python train.py --num_hidden_layers=14 --hidden_size=256 --num_attention_heads=4 --num_key_value_heads=2 --head_dim=64 --intermediate_size=512 --vocab_size=6345 --hidden_act="geglu" --norm="rmsnorm" --norm_place="pre" --norm_eps=1e-05 --positions="rope" --rope_theta=10000.0 --rope_fraction=1.0 --qk_norm=false --attn_scale=0.125 --bias="none" --tie_word_embeddings=false --parallel_block=false --init="normal" --init_std_qkv=0.0716 --init_std_o=0.0135 --init_std_up=0.0716 --init_std_down=0.00957 --optimizer="soap_variant" --learning_rate=0.00339 --beta1=0.95 --beta2=0.99 --weight_decay=0.11 --lr_head=0.00601 --warmup_steps=200 --schedule="wsd" --decay_fraction=0.547 --decay_shape="linear" --final_lr_fraction=0.05 --batch_tokens=131072 --max_seq_len=512 --doc_mask=false --train_tokens=746700000 --max_steps=5697 --dataset="wikipedia_en"
Each number is 200 + 30 x the weight over its row's rms, rounded and kept within 0 to 999. Layers, rows and columns count from 0. The size before them is the row's rms in percent of the matrix's.

# layer 2 attention value, 128x256, rms 0.182, rows 102-110, columns 0-255
105,233,184,232,229,176,249,191,204,177,247,195,203,260,233,184,180,200,180,211,165,210,165,260,206,198,219,178,190,131,198,215,233,234,185,200,208,198,205,200,258,205,248,216,207,187,147,264,178,159,234,130,228,175,245,157,165,213,177,231,200,251,218,207,174,186,197,137,214,222,248,141,192,200,189,185,217,156,207,132,212,210,212,232,162,166,226,175,220,183,134,224,252,174,231,221,234,193,254,131,200,186,213,205,163,226,200,220,191,217,216,232,197,229,286,212,231,162,211,133,177,247,199,209,130,181,187,183,185,205,194,214,208,148,213,204,272,184,227,243,189,266,181,247,159,221,258,196,182,200,157,168,205,233,207,224,204,182,196,197,220,202,186,220,173,193,233,195,212,187,130,224,178,214,149,213,178,182,200,249,157,209,198,240,195,260,175,205,153,179,232,173,154,176,204,183,148,213,212,189,256,179,192,185,224,207,235,208,188,203,168,179,215,165,203,216,216,208,191,245,212,200,191,153,186,178,242,237,200,209,169,232,201,245,215,219,187,186,230,220,233,176,211,244,233,201,204,208,179,238,198,197,226,220,167,189,233
111,259,185,251,195,250,223,252,178,230,172,178,249,208,211,196,194,185,218,191,159,197,210,220,218,196,186,241,201,217,183,190,163,236,197,208,205,155,182,169,168,195,180,167,222,172,162,178,184,200,259,177,169,236,240,199,241,190,199,207,195,187,196,228,256,270,260,209,198,200,203,164,201,223,225,193,221,180,226,177,192,217,175,153,241,213,188,203,209,219,133,173,218,209,176,150,185,185,205,238,264,178,182,253,189,194,182,194,189,225,212,228,167,189,199,208,135,196,155,213,176,205,190,154,151,195,190,175,157,209,249,200,139,186,187,219,232,217,211,210,143,149,245,177,184,200,203,226,157,232,205,165,191,203,255,212,227,184,182,134,180,204,201,188,200,233,221,190,179,216,174,294,232,224,192,219,199,229,271,199,219,270,223,216,166,196,254,215,203,194,167,201,233,190,208,246,221,238,263,151,203,169,185,257,213,124,246,193,219,196,206,210,185,212,153,194,164,186,164,199,173,163,243,218,174,183,162,164,214,198,203,278,229,204,200,170,180,233,171,187,180,188,152,164,202,222,154,175,217,188,173,154,191,148,207,238,184
110,228,194,206,163,207,225,178,180,165,160,235,202,155,168,200,229,230,220,166,174,240,156,195,180,183,204,198,147,184,121,186,160,223,188,192,230,198,192,203,162,188,244,197,200,259,252,191,181,141,182,202,148,197,226,169,213,240,253,214,195,224,139,243,197,142,229,203,216,221,206,198,198,248,178,244,160,218,216,186,162,184,204,211,201,208,124,210,173,220,127,201,216,212,174,186,211,208,198,213,178,239,210,224,248,195,255,201,265,214,175,216,226,244,169,266,192,169,190,204,266,157,158,228,217,194,242,196,229,190,175,252,172,209,189,174,236,182,194,269,192,187,214,193,212,194,164,260,216,210,176,232,230,172,253,165,210,198,178,232,186,157,206,218,206,197,164,195,146,186,156,225,200,221,199,222,192,214,165,232,237,174,184,284,226,170,203,206,186,210,196,186,165,188,196,205,175,235,238,304,204,204,226,177,187,214,183,207,226,153,205,221,210,198,200,161,222,188,173,175,177,206,197,218,223,238,204,234,227,259,210,206,173,262,170,205,171,169,200,210,186,166,229,175,157,244,153,195,214,178,184,152,196,239,171,221,163
111,212,147,227,188,184,239,179,204,179,214,266,194,185,226,218,201,163,210,156,156,218,161,152,181,241,203,202,136,227,204,234,222,225,265,177,185,183,209,198,213,230,212,253,281,261,223,210,160,172,224,176,228,269,212,178,190,217,229,164,209,207,167,157,213,222,217,190,172,221,204,216,167,223,205,206,226,217,250,185,185,181,182,194,146,204,151,169,190,175,224,214,178,183,175,215,190,191,238,227,149,175,161,190,194,224,187,218,208,196,173,152,226,188,181,242,222,236,166,187,220,152,221,244,150,198,230,165,160,186,201,246,128,191,209,201,177,224,184,212,172,233,195,262,260,180,234,184,165,279,221,231,176,221,204,225,174,194,187,191,237,249,184,242,175,133,210,189,228,183,225,158,200,209,221,153,203,192,199,118,225,267,252,193,226,213,227,250,182,206,193,252,173,205,215,173,198,153,197,171,199,191,216,167,196,146,216,182,221,202,169,207,144,222,167,187,209,127,194,182,195,159,186,187,236,229,207,218,194,198,238,205,244,208,203,201,196,223,221,237,180,135,208,190,231,183,155,202,149,242,233,202,210,205,186,193,192
111,165,219,169,204,202,213,246,241,166,193,187,233,186,143,151,236,195,225,199,181,213,179,222,238,203,225,161,199,240,211,209,164,217,198,168,210,209,257,248,231,214,195,191,210,186,206,195,245,297,211,193,211,264,212,221,227,201,244,222,173,159,219,168,200,197,233,210,207,222,180,192,194,211,160,188,211,226,212,185,213,193,213,201,215,172,237,170,182,173,225,183,216,211,159,225,219,229,224,175,163,219,204,222,175,175,160,148,229,198,233,188,261,232,209,239,143,199,225,157,185,202,213,267,198,161,188,190,202,149,138,202,241,147,201,198,191,212,204,216,259,184,247,158,161,223,255,246,188,193,195,211,142,141,158,198,219,158,208,185,252,142,156,181,167,239,205,163,213,211,148,221,220,194,100,194,232,202,217,143,174,182,235,169,182,160,206,213,219,182,245,230,169,216,191,184,212,162,173,233,188,198,236,226,179,193,195,198,222,223,215,206,241,250,169,185,188,205,197,278,195,199,255,213,168,197,180,181,181,237,216,211,196,256,212,187,196,239,213,249,261,187,205,163,202,204,237,231,181,170,235,160,160,211,191,211,252
111,187,148,202,215,201,170,209,239,196,197,209,209,231,159,226,241,188,213,211,190,206,174,156,205,173,216,168,201,235,228,216,138,243,291,222,194,208,224,219,247,227,181,190,181,222,183,252,201,196,182,218,188,185,180,182,160,177,218,175,248,231,201,242,211,205,215,218,211,234,212,186,200,223,254,300,210,213,226,198,213,190,191,195,160,135,221,261,175,207,200,158,249,209,236,209,250,214,150,222,164,226,204,173,198,163,247,193,203,204,205,192,134,240,164,199,216,166,161,194,234,239,194,215,161,211,208,204,173,175,182,213,191,176,238,251,156,198,181,222,167,174,194,211,195,219,246,195,190,147,195,206,180,225,252,167,246,211,186,160,212,210,223,182,206,209,174,207,202,199,251,178,203,193,198,174,214,170,219,240,212,208,204,217,234,218,257,200,216,203,205,201,232,205,290,187,181,249,150,227,115,175,158,238,198,184,179,191,264,258,232,236,178,234,193,239,213,165,173,164,226,175,191,200,156,229,206,229,173,215,139,191,218,205,215,230,232,166,203,172,131,226,181,143,234,243,197,197,204,234,212,170,225,229,169,149,244
108,195,220,193,209,201,183,233,263,207,177,188,172,173,186,225,228,225,191,149,219,237,250,167,217,236,183,196,170,192,164,203,195,212,211,179,214,227,186,210,252,178,126,201,251,236,193,227,200,144,207,220,179,194,181,110,152,142,228,199,206,149,182,205,281,200,175,189,206,146,204,231,160,184,193,251,229,194,188,172,195,223,212,166,177,207,235,162,184,163,167,237,172,202,225,198,175,177,218,197,184,153,238,215,197,193,216,195,185,211,182,199,209,213,158,199,186,174,165,160,215,204,182,170,187,189,278,220,200,172,188,171,239,221,156,190,233,215,183,219,195,201,182,236,150,264,197,149,170,175,214,192,186,190,173,199,202,195,170,180,172,271,246,147,208,172,183,176,159,213,195,219,227,168,202,210,224,156,217,190,199,221,193,194,236,183,232,211,139,215,234,115,285,188,188,209,216,230,248,213,248,162,154,208,199,258,193,195,195,223,234,216,174,226,211,205,191,183,270,258,237,211,208,176,175,166,178,190,197,238,181,161,209,159,183,214,185,252,226,256,276,251,193,230,183,208,227,216,233,192,182,219,180,213,241,207,190
115,206,214,180,216,171,221,189,171,164,163,178,155,193,209,151,204,207,252,223,193,151,167,146,202,242,219,226,218,220,232,144,217,168,211,222,173,257,201,161,235,191,212,212,230,175,218,208,185,220,223,213,197,241,187,101,188,188,173,266,227,195,197,161,181,191,165,182,183,218,185,191,176,244,204,139,115,255,241,209,199,190,216,269,192,202,201,242,150,209,120,205,163,207,211,211,215,157,147,151,184,175,179,195,190,178,182,179,184,204,221,201,213,219,139,215,227,230,181,194,215,200,200,295,208,188,232,189,179,229,184,222,204,206,226,194,222,144,156,232,201,185,214,150,197,234,225,176,214,210,188,188,213,215,230,196,262,217,195,180,253,195,156,204,243,182,261,248,213,221,158,187,209,262,222,158,209,106,195,210,221,208,188,211,209,237,225,158,212,205,191,217,237,196,221,170,242,164,177,246,206,171,182,222,216,217,164,160,195,198,192,182,181,189,178,124,214,174,221,204,192,188,225,176,221,176,181,161,216,157,189,142,223,208,183,157,211,196,219,189,184,248,215,230,241,200,229,203,165,191,187,237,231,203,164,172,183
106,199,256,215,223,201,216,146,217,200,178,175,217,144,124,155,212,188,204,207,246,203,120,239,181,209,171,247,239,234,189,131,205,247,230,217,244,246,173,245,175,218,248,172,238,224,185,225,220,201,204,175,181,169,164,227,162,226,213,174,220,147,225,164,222,157,169,223,206,206,150,243,196,244,233,178,216,187,174,230,208,215,208,248,205,192,175,208,227,248,170,233,216,176,317,198,176,203,203,179,170,244,213,178,154,224,245,193,222,196,194,185,242,213,226,154,239,198,186,157,279,254,202,233,220,189,169,206,169,178,170,223,244,214,166,203,148,206,150,167,236,267,186,203,164,209,163,176,160,214,216,215,221,255,189,186,135,183,182,145,213,193,208,190,230,184,161,202,207,188,253,231,212,167,199,202,154,214,209,225,197,269,196,226,190,195,156,172,206,215,198,185,173,197,222,187,199,132,218,192,208,207,192,216,167,155,221,176,206,223,188,191,213,212,239,196,195,203,210,241,229,239,242,194,201,219,198,246,195,234,204,204,186,221,208,198,204,201,183,167,220,171,192,230,229,213,196,209,257,170,210,255,217,222,196,217,220
# layer 2 attention output (transposed), 256x256, rms 0.154, rows 166-174,230-238, columns 0-255
110,148,200,253,194,186,223,228,129,260,209,170,225,200,227,215,185,212,289,218,224,208,216,209,161,171,226,153,185,220,212,239,218,244,200,220,223,232,185,176,171,209,186,212,211,161,226,164,171,210,177,170,210,211,223,208,189,199,269,227,200,236,185,195,254,222,180,184,201,234,233,169,131,234,191,154,186,158,219,270,196,147,191,156,195,192,177,142,200,173,174,142,197,215,241,186,175,141,186,192,150,263,210,228,163,201,193,194,200,181,203,188,145,212,230,187,258,185,204,188,188,182,205,197,150,183,164,183,286,168,207,162,191,234,246,206,227,197,142,189,194,186,208,201,203,203,220,264,189,237,200,227,227,262,211,201,237,186,168,197,169,227,206,134,199,227,188,210,220,176,198,212,184,225,157,187,187,207,148,230,208,183,173,206,224,160,182,203,211,183,203,229,192,187,169,223,210,189,202,234,208,204,218,182,148,161,221,207,184,219,146,220,198,197,213,205,170,280,189,158,185,218,210,229,193,206,196,189,153,227,198,191,206,208,147,161,202,260,172,238,223,154,155,198,183,181,237,223,192,237,172,208,185,249,263,237,259
115,214,182,209,193,178,173,177,237,213,188,187,215,205,190,180,215,131,233,268,184,143,188,191,194,197,189,233,219,221,216,187,212,188,206,225,125,185,201,260,203,232,239,189,168,214,162,202,188,201,197,162,205,231,234,191,195,273,222,176,224,244,177,207,155,177,285,160,218,227,206,162,211,256,245,155,170,150,189,172,240,226,173,205,209,217,215,241,190,200,199,230,226,198,203,157,167,201,172,139,224,168,193,157,182,237,221,274,203,246,189,173,152,220,215,199,210,232,177,199,183,213,239,209,172,267,179,168,185,232,193,178,234,192,160,195,234,208,193,118,189,170,168,173,180,206,177,207,203,238,185,270,196,173,257,195,200,202,207,168,168,251,192,194,181,158,190,143,219,201,207,251,197,186,176,194,211,203,264,229,226,219,195,224,182,216,197,219,223,222,224,177,243,200,170,247,215,162,270,239,171,166,234,228,218,200,221,210,176,258,156,202,156,88,251,217,188,211,194,183,236,191,244,194,167,234,228,196,215,211,200,183,149,209,226,238,177,167,186,193,185,222,193,224,213,210,168,212,215,207,203,183,219,185,186,236,227
115,249,219,211,197,151,209,200,236,190,204,199,235,187,204,186,210,220,226,232,121,209,204,216,248,212,197,270,162,214,201,169,203,190,231,231,253,191,188,210,192,131,161,195,231,209,186,223,216,199,177,198,208,116,194,171,228,219,259,233,163,169,196,232,197,233,155,201,248,225,234,157,210,179,195,236,153,191,186,211,131,169,234,184,211,190,149,177,183,222,160,137,194,203,213,228,183,212,150,199,191,206,124,182,206,210,184,205,231,193,192,162,181,230,182,184,179,161,231,214,216,227,217,217,176,196,144,185,192,226,209,216,202,220,142,159,199,231,195,228,185,151,212,223,187,131,206,181,184,205,124,188,224,134,212,196,200,260,129,188,215,177,215,212,151,172,196,185,164,207,232,214,236,183,217,219,226,256,207,204,181,168,179,161,220,229,202,191,193,230,181,174,183,175,218,242,197,175,178,249,170,168,175,267,208,219,144,189,184,200,213,206,193,232,178,159,205,170,244,200,159,188,202,185,231,219,246,171,191,208,253,165,196,239,201,200,252,168,198,164,170,165,229,251,185,144,191,179,247,203,149,178,216,225,257,200,235
115,212,147,264,195,209,134,215,137,176,167,224,234,172,238,186,207,172,197,182,164,219,220,206,178,219,160,164,229,231,202,224,226,239,185,214,168,236,180,238,244,205,186,217,211,190,186,204,206,172,198,229,174,196,193,195,184,158,166,186,192,141,166,138,196,190,217,156,216,261,178,151,192,189,214,136,179,177,230,234,211,241,207,162,196,227,173,176,188,203,223,198,216,191,198,172,201,204,214,198,191,211,164,227,168,194,191,216,228,209,192,197,203,201,250,169,241,181,179,165,239,171,209,149,172,191,160,207,231,216,257,206,177,191,216,214,235,202,227,166,174,196,167,168,173,174,197,178,246,197,179,224,209,274,210,196,179,158,186,154,229,189,200,158,238,212,210,204,214,96,222,210,191,169,255,166,280,192,176,200,225,187,241,167,188,162,192,183,135,206,227,214,164,171,162,180,175,247,87,185,223,197,182,203,209,198,195,165,257,187,210,209,226,202,210,139,184,184,224,263,220,186,191,189,207,230,232,153,215,202,211,213,198,208,264,201,228,184,232,155,264,191,159,178,249,224,146,199,160,213,188,191,189,184,200,231,242
110,146,181,256,148,160,190,219,226,214,204,192,146,151,173,203,202,229,232,172,112,209,166,263,174,184,188,171,221,204,253,214,124,134,237,205,170,172,142,213,211,247,266,215,232,201,222,238,209,224,198,195,218,238,197,200,134,215,219,150,200,199,231,169,212,176,164,132,179,203,238,199,192,214,175,194,214,185,158,199,168,198,211,196,179,267,214,187,237,221,262,233,204,201,211,254,213,223,194,195,207,206,218,180,158,154,241,232,214,188,198,201,184,231,239,201,198,162,246,224,197,163,218,159,205,150,179,198,218,196,164,192,198,243,162,232,202,180,213,215,176,214,148,189,179,203,211,206,199,197,154,184,240,185,150,198,242,219,183,163,270,155,192,165,209,234,214,215,210,210,138,158,180,194,177,179,204,232,201,187,176,221,231,179,215,181,251,177,224,169,225,197,187,180,221,197,211,202,264,198,223,280,197,239,160,208,213,213,209,199,187,204,242,213,216,254,230,153,190,192,178,259,201,226,192,178,204,181,235,201,197,270,229,209,170,184,217,211,259,197,214,212,159,173,164,223,161,248,196,204,227,179,212,192,200,177,251
114,246,204,204,179,250,187,149,231,227,158,215,151,193,157,211,178,197,211,140,226,192,198,234,190,202,178,188,199,169,228,171,223,203,202,185,184,261,183,215,167,209,166,143,155,160,224,208,209,213,218,236,211,176,204,174,192,164,220,230,297,171,241,195,152,191,182,183,241,221,255,198,230,232,226,236,230,242,272,238,190,196,169,193,170,190,211,138,249,246,216,197,203,199,207,287,139,217,233,160,166,168,216,184,176,163,185,231,239,205,158,214,202,178,134,192,250,240,193,216,218,247,216,230,194,205,204,222,227,238,205,199,178,209,213,240,186,234,188,198,197,189,198,161,207,190,230,195,214,212,169,212,175,142,151,204,167,218,203,181,249,195,167,186,256,149,227,234,188,196,200,207,207,188,219,239,192,177,188,167,142,203,161,196,184,219,167,196,187,196,130,174,194,219,210,188,218,215,180,230,159,191,180,245,199,211,205,213,233,218,246,220,193,147,181,219,158,191,200,146,190,187,219,187,215,209,205,132,246,242,204,223,253,189,228,241,215,178,196,194,176,152,154,200,158,126,185,207,185,180,147,169,200,236,192,242,217
101,199,157,213,211,156,206,195,241,156,273,212,202,197,128,205,227,274,168,202,159,249,165,239,201,201,201,181,225,209,198,183,196,224,282,203,223,160,195,217,176,200,165,217,206,174,183,225,234,242,200,169,204,217,209,258,216,209,241,151,190,159,200,219,184,134,167,190,226,157,175,237,230,193,172,252,236,236,230,184,211,224,204,151,154,156,173,222,166,203,172,208,212,226,195,171,212,212,222,211,167,169,194,222,164,161,225,186,203,252,212,175,177,294,174,201,227,176,158,220,235,200,233,220,207,219,184,207,237,230,240,272,210,192,155,182,182,188,217,236,134,216,173,226,192,217,160,138,219,196,181,255,170,207,156,189,184,236,182,185,191,177,177,169,197,210,196,240,182,169,217,218,193,176,199,186,212,205,224,194,211,242,167,181,201,219,166,218,140,208,269,194,206,251,185,185,158,193,223,159,184,190,132,198,185,160,231,198,207,241,238,182,206,188,203,175,188,193,204,227,191,171,257,208,249,237,180,225,202,220,160,206,161,238,235,187,219,202,182,195,209,196,237,194,216,166,215,267,187,215,252,216,149,233,151,222,159
112,125,202,230,193,214,204,165,213,214,264,170,215,168,204,153,152,172,157,179,222,230,203,204,187,178,156,237,191,237,152,173,201,200,176,247,170,205,173,184,244,207,183,205,183,202,180,201,241,201,171,161,178,160,204,209,191,192,198,155,217,177,181,141,233,218,195,163,210,181,192,240,244,188,195,190,203,178,188,205,255,164,188,204,164,189,224,160,169,194,190,248,239,170,214,107,234,150,215,220,174,168,204,155,192,216,152,219,201,203,267,240,205,153,217,172,198,155,158,193,147,257,138,154,210,149,216,225,240,242,203,221,138,175,244,229,214,225,177,177,194,189,216,230,184,184,201,209,182,173,223,159,214,163,209,231,242,152,135,226,227,222,205,280,202,186,213,214,171,202,244,211,255,179,221,228,229,214,182,205,219,224,148,181,188,217,184,195,155,145,232,194,190,178,203,221,223,239,209,251,226,227,229,201,144,199,157,213,203,210,182,196,188,220,175,181,184,197,196,214,144,201,171,221,231,184,168,161,229,274,224,241,210,196,206,249,212,201,209,190,150,167,207,245,201,173,182,247,189,161,215,195,225,239,230,225,216
113,232,182,203,218,229,254,195,185,169,185,239,157,180,202,210,200,258,180,190,158,189,204,191,202,228,236,230,173,211,224,210,191,197,236,214,214,176,187,189,145,247,225,222,203,167,165,173,182,227,192,175,179,182,148,234,181,231,191,180,208,216,208,214,212,198,164,173,137,175,202,253,219,233,220,212,192,221,177,199,184,156,240,169,152,158,201,181,224,197,224,229,260,238,204,263,176,190,209,179,214,236,227,187,238,213,213,205,231,208,202,173,174,166,181,155,214,198,194,174,196,222,201,171,181,174,216,267,238,175,191,203,199,214,185,201,161,193,99,158,182,247,197,171,174,171,166,172,223,283,201,197,209,220,185,184,158,251,283,202,208,173,209,161,208,218,202,225,243,212,194,103,206,183,181,211,217,235,196,204,214,176,193,230,113,202,165,162,226,229,251,204,241,220,210,181,201,217,206,223,241,174,239,203,192,198,248,217,189,190,165,201,183,171,148,171,232,169,203,215,131,230,263,249,210,219,184,185,186,193,193,233,187,241,261,198,187,233,211,224,208,138,271,221,226,189,203,143,199,242,192,208,251,190,210,182,160
099,199,199,202,148,167,203,263,201,185,153,208,183,208,184,208,196,166,176,192,192,188,226,266,201,196,247,242,227,185,229,199,194,204,209,180,190,188,228,228,176,172,196,210,200,207,187,197,227,170,262,211,152,215,175,191,234,181,222,216,155,180,222,219,163,244,173,201,210,165,179,207,268,207,189,185,215,208,228,237,217,176,184,226,210,154,174,189,228,179,261,189,196,179,197,184,210,206,164,246,328,193,188,248,190,170,194,209,194,217,201,192,247,189,153,253,182,238,239,208,222,202,162,221,184,249,89,162,203,182,219,174,209,201,188,203,109,250,209,234,195,189,228,190,184,167,222,169,223,220,223,228,196,153,214,249,190,190,158,203,188,197,203,194,224,210,207,171,189,212,231,199,194,215,215,200,264,222,206,197,194,207,232,170,184,158,204,283,214,155,213,225,166,223,251,178,193,166,133,221,197,195,179,134,207,192,184,191,192,222,216,235,263,190,210,250,241,157,184,155,206,207,190,232,210,284,176,202,266,195,220,161,173,147,178,230,219,165,191,205,185,210,201,172,181,185,216,220,194,230,146,159,176,200,229,179,221
100,190,228,182,215,147,216,177,192,182,242,171,179,199,159,149,180,207,173,217,216,236,210,197,207,159,178,231,210,236,195,204,233,252,251,187,168,165,229,248,221,176,146,180,207,149,203,199,253,175,211,187,214,173,209,244,219,166,165,255,171,163,252,194,189,197,178,235,195,210,226,215,196,194,201,270,198,202,203,206,195,187,242,222,264,197,228,203,171,226,201,152,247,171,202,192,242,182,187,219,193,159,219,233,183,194,198,166,163,187,142,222,196,263,227,112,190,200,182,204,172,167,229,194,190,136,218,216,206,157,130,163,213,157,229,188,216,158,191,247,251,258,198,184,229,157,189,174,231,178,181,197,208,193,174,177,171,221,239,232,214,180,207,199,183,237,204,166,211,178,226,195,188,171,195,210,188,198,187,188,169,236,240,230,119,211,164,202,217,247,212,195,236,172,227,181,175,183,124,218,222,237,172,191,173,215,220,196,229,217,210,200,203,248,192,190,179,220,174,189,222,205,259,169,220,231,242,209,195,212,248,213,184,205,154,140,230,227,184,216,240,222,256,229,159,171,217,173,183,138,189,196,136,252,255,170,235
105,198,218,241,177,257,210,196,164,146,176,165,213,213,218,221,191,193,193,200,166,158,201,237,233,208,197,127,188,210,279,224,225,206,181,221,186,204,216,173,196,193,210,182,222,202,195,189,198,179,151,195,218,244,201,202,190,179,214,190,191,226,204,173,203,170,225,198,201,158,193,242,214,199,190,155,229,201,237,203,259,206,149,215,171,170,213,214,144,248,197,217,201,191,170,165,195,214,218,161,185,230,280,228,215,178,192,129,157,227,211,241,213,173,229,160,189,217,184,168,114,210,222,196,177,202,253,196,198,191,216,158,218,188,195,208,143,211,202,162,240,190,199,154,208,252,177,150,192,262,193,245,168,184,144,233,216,149,248,269,185,197,211,185,177,189,224,232,239,188,188,189,228,170,230,159,169,174,217,161,184,201,250,136,154,141,181,230,185,202,225,212,245,147,177,248,187,156,224,179,196,236,214,155,192,224,189,169,176,227,184,206,203,187,227,222,193,183,192,253,193,194,228,198,220,122,167,167,168,147,154,209,215,169,238,225,174,242,201,256,199,198,171,213,219,232,183,166,174,234,268,219,185,160,185,216,208
109,198,156,119,235,239,241,271,177,206,183,167,186,154,180,144,180,222,229,260,176,238,223,213,166,221,202,240,166,162,216,208,211,170,196,248,208,205,183,197,202,151,221,206,110,219,199,223,149,194,209,202,205,175,176,190,177,241,198,236,173,247,181,267,225,211,188,178,214,150,175,240,221,223,239,222,162,247,188,189,200,231,198,232,235,252,159,239,173,272,158,231,212,188,216,156,232,197,168,214,219,170,255,196,211,164,200,150,150,244,198,214,229,218,233,157,199,179,191,203,165,243,213,204,224,208,195,212,185,234,183,237,217,223,194,160,191,185,247,222,212,224,202,216,205,210,218,203,218,228,138,221,200,237,228,213,206,208,236,161,171,208,179,229,179,225,233,213,175,208,130,196,149,233,210,218,186,218,116,239,164,162,232,208,178,202,192,185,221,158,187,167,212,193,178,261,203,146,214,228,221,231,213,156,161,221,216,189,209,223,185,185,158,179,235,236,209,201,193,193,218,232,182,235,197,223,206,257,175,266,210,191,205,170,175,200,184,183,209,207,165,153,208,151,155,266,178,164,219,220,205,200,195,234,212,203,201
099,182,268,230,195,262,169,201,201,224,251,199,240,256,215,191,152,210,173,204,294,160,230,200,174,198,207,205,205,187,191,192,177,185,185,193,274,167,177,199,161,194,161,216,180,198,207,189,201,162,184,193,202,179,252,241,183,227,239,251,222,177,187,204,184,158,162,193,231,213,209,182,238,234,192,210,222,106,150,256,220,220,191,211,199,206,143,221,194,172,188,184,154,145,217,161,233,164,207,205,193,243,213,192,179,232,179,215,183,193,196,182,199,184,204,156,229,159,247,215,188,178,145,209,217,226,240,225,206,176,197,227,207,203,202,200,221,215,220,217,206,192,208,212,239,168,192,137,234,244,224,135,220,226,208,255,220,190,191,215,201,243,191,200,180,205,136,174,181,166,274,178,190,178,215,200,244,159,231,222,219,178,222,210,167,185,195,177,250,221,217,212,140,184,166,263,192,197,277,157,216,169,182,235,186,171,152,203,181,207,215,196,157,132,164,171,136,219,191,144,192,136,176,215,190,188,225,210,177,221,190,234,217,205,207,231,238,193,208,224,143,156,193,222,186,161,239,167,211,187,232,207,220,226,198,187,179
108,178,202,212,234,171,259,189,157,167,224,195,171,172,213,176,191,200,187,217,218,227,228,256,185,228,207,244,223,222,192,167,211,182,174,225,176,232,178,190,178,188,151,217,179,152,212,120,178,202,208,181,202,163,189,228,225,277,218,180,178,230,201,204,144,196,173,232,167,229,195,201,186,185,189,163,146,180,121,228,183,179,208,201,222,163,200,206,240,164,201,184,179,231,196,197,206,162,249,199,183,207,217,187,238,236,155,187,229,244,251,144,243,200,161,213,160,212,214,226,159,210,221,181,189,198,165,224,159,182,216,191,202,223,237,199,165,179,198,210,215,171,231,199,266,184,196,184,187,208,192,145,182,192,169,191,194,215,204,186,175,188,163,222,171,149,202,171,209,248,184,258,155,242,159,236,227,233,198,283,171,155,203,191,169,141,196,165,211,254,242,154,246,196,172,182,168,120,199,161,261,212,244,148,170,192,232,162,207,214,200,192,182,261,151,193,202,222,226,178,157,243,225,235,219,219,173,218,160,192,213,229,205,203,137,193,235,197,214,226,169,205,261,216,203,220,168,220,190,208,204,204,183,179,232,229,136
104,184,201,145,174,205,170,198,192,211,270,162,169,210,211,203,185,206,192,218,233,205,211,238,193,218,140,158,187,231,189,213,188,216,264,188,165,232,212,177,191,243,238,234,196,223,174,183,177,218,209,192,194,205,183,203,197,182,216,194,191,165,231,170,168,205,212,257,222,182,290,173,243,169,215,174,178,215,186,213,217,174,219,191,259,174,191,193,240,234,211,196,246,184,202,221,180,187,190,157,185,248,183,194,190,225,187,197,200,202,156,144,188,200,152,236,229,132,226,194,209,177,208,170,256,218,145,172,206,220,161,143,166,200,224,223,194,166,162,177,172,180,155,192,238,191,185,212,260,212,230,183,219,195,190,173,181,216,194,201,198,211,236,186,208,220,249,212,168,256,163,208,232,221,129,188,171,231,197,175,168,221,211,235,179,234,181,227,244,223,175,224,163,212,245,163,219,146,131,253,180,170,191,199,147,205,190,232,171,155,147,219,219,204,209,165,195,242,171,143,204,270,176,235,187,191,198,244,204,162,207,222,200,242,249,253,169,236,221,89,158,236,254,185,190,219,204,182,189,224,175,194,213,207,213,227,190
105,245,133,173,202,175,220,221,237,232,177,208,189,186,207,205,227,232,184,151,276,195,234,261,166,210,190,197,157,210,184,212,195,206,182,207,208,137,165,220,192,194,188,219,216,221,255,210,202,183,152,189,196,233,226,223,218,208,275,187,205,212,239,256,185,181,205,173,201,145,212,222,210,121,228,256,225,195,192,200,230,219,202,112,246,229,231,180,215,169,190,203,214,186,198,255,205,207,173,224,185,174,158,175,207,178,230,244,212,237,164,180,220,212,248,179,196,216,244,236,189,174,215,245,204,209,161,160,158,198,176,204,205,248,215,234,158,211,271,199,212,247,156,231,167,239,179,203,172,134,182,198,198,186,142,206,195,190,184,188,201,210,267,164,195,213,145,238,171,141,264,229,154,244,221,179,141,201,225,197,212,174,190,221,243,178,270,225,198,185,240,228,264,199,194,238,154,208,179,205,170,240,184,174,170,182,222,178,224,201,220,209,225,236,207,206,195,195,194,183,212,219,141,197,163,205,191,191,236,211,149,210,158,193,202,211,169,205,194,185,207,199,181,161,206,219,158,188,224,199,194,154,234,191,254,241,201
097,220,205,194,210,207,271,234,208,207,207,191,172,237,195,244,185,174,148,180,152,244,201,170,171,188,178,199,232,215,140,242,164,212,151,176,212,170,207,251,209,190,161,154,228,169,188,247,159,166,202,219,178,239,202,238,240,164,185,214,176,248,223,185,168,244,185,151,201,208,232,214,164,212,156,154,236,191,223,206,247,186,185,168,173,191,199,203,210,191,197,168,186,178,157,186,200,244,208,198,243,223,216,206,246,162,167,181,170,174,195,181,207,164,216,235,216,206,179,181,143,179,171,210,223,185,186,185,203,210,213,224,174,205,224,178,201,236,172,178,163,203,209,171,221,251,208,147,217,137,201,197,210,243,208,226,276,207,188,188,216,247,172,212,139,249,182,223,139,166,155,194,226,249,191,194,251,190,157,175,185,208,210,118,239,227,205,155,214,247,225,163,232,171,193,242,177,237,251,189,199,182,189,191,201,204,219,143,200,207,200,206,222,158,261,231,190,204,230,138,211,184,168,242,235,195,175,218,234,212,204,171,203,182,191,173,213,203,208,222,225,198,181,149,182,181,192,225,230,188,250,197,80,163,160,179,215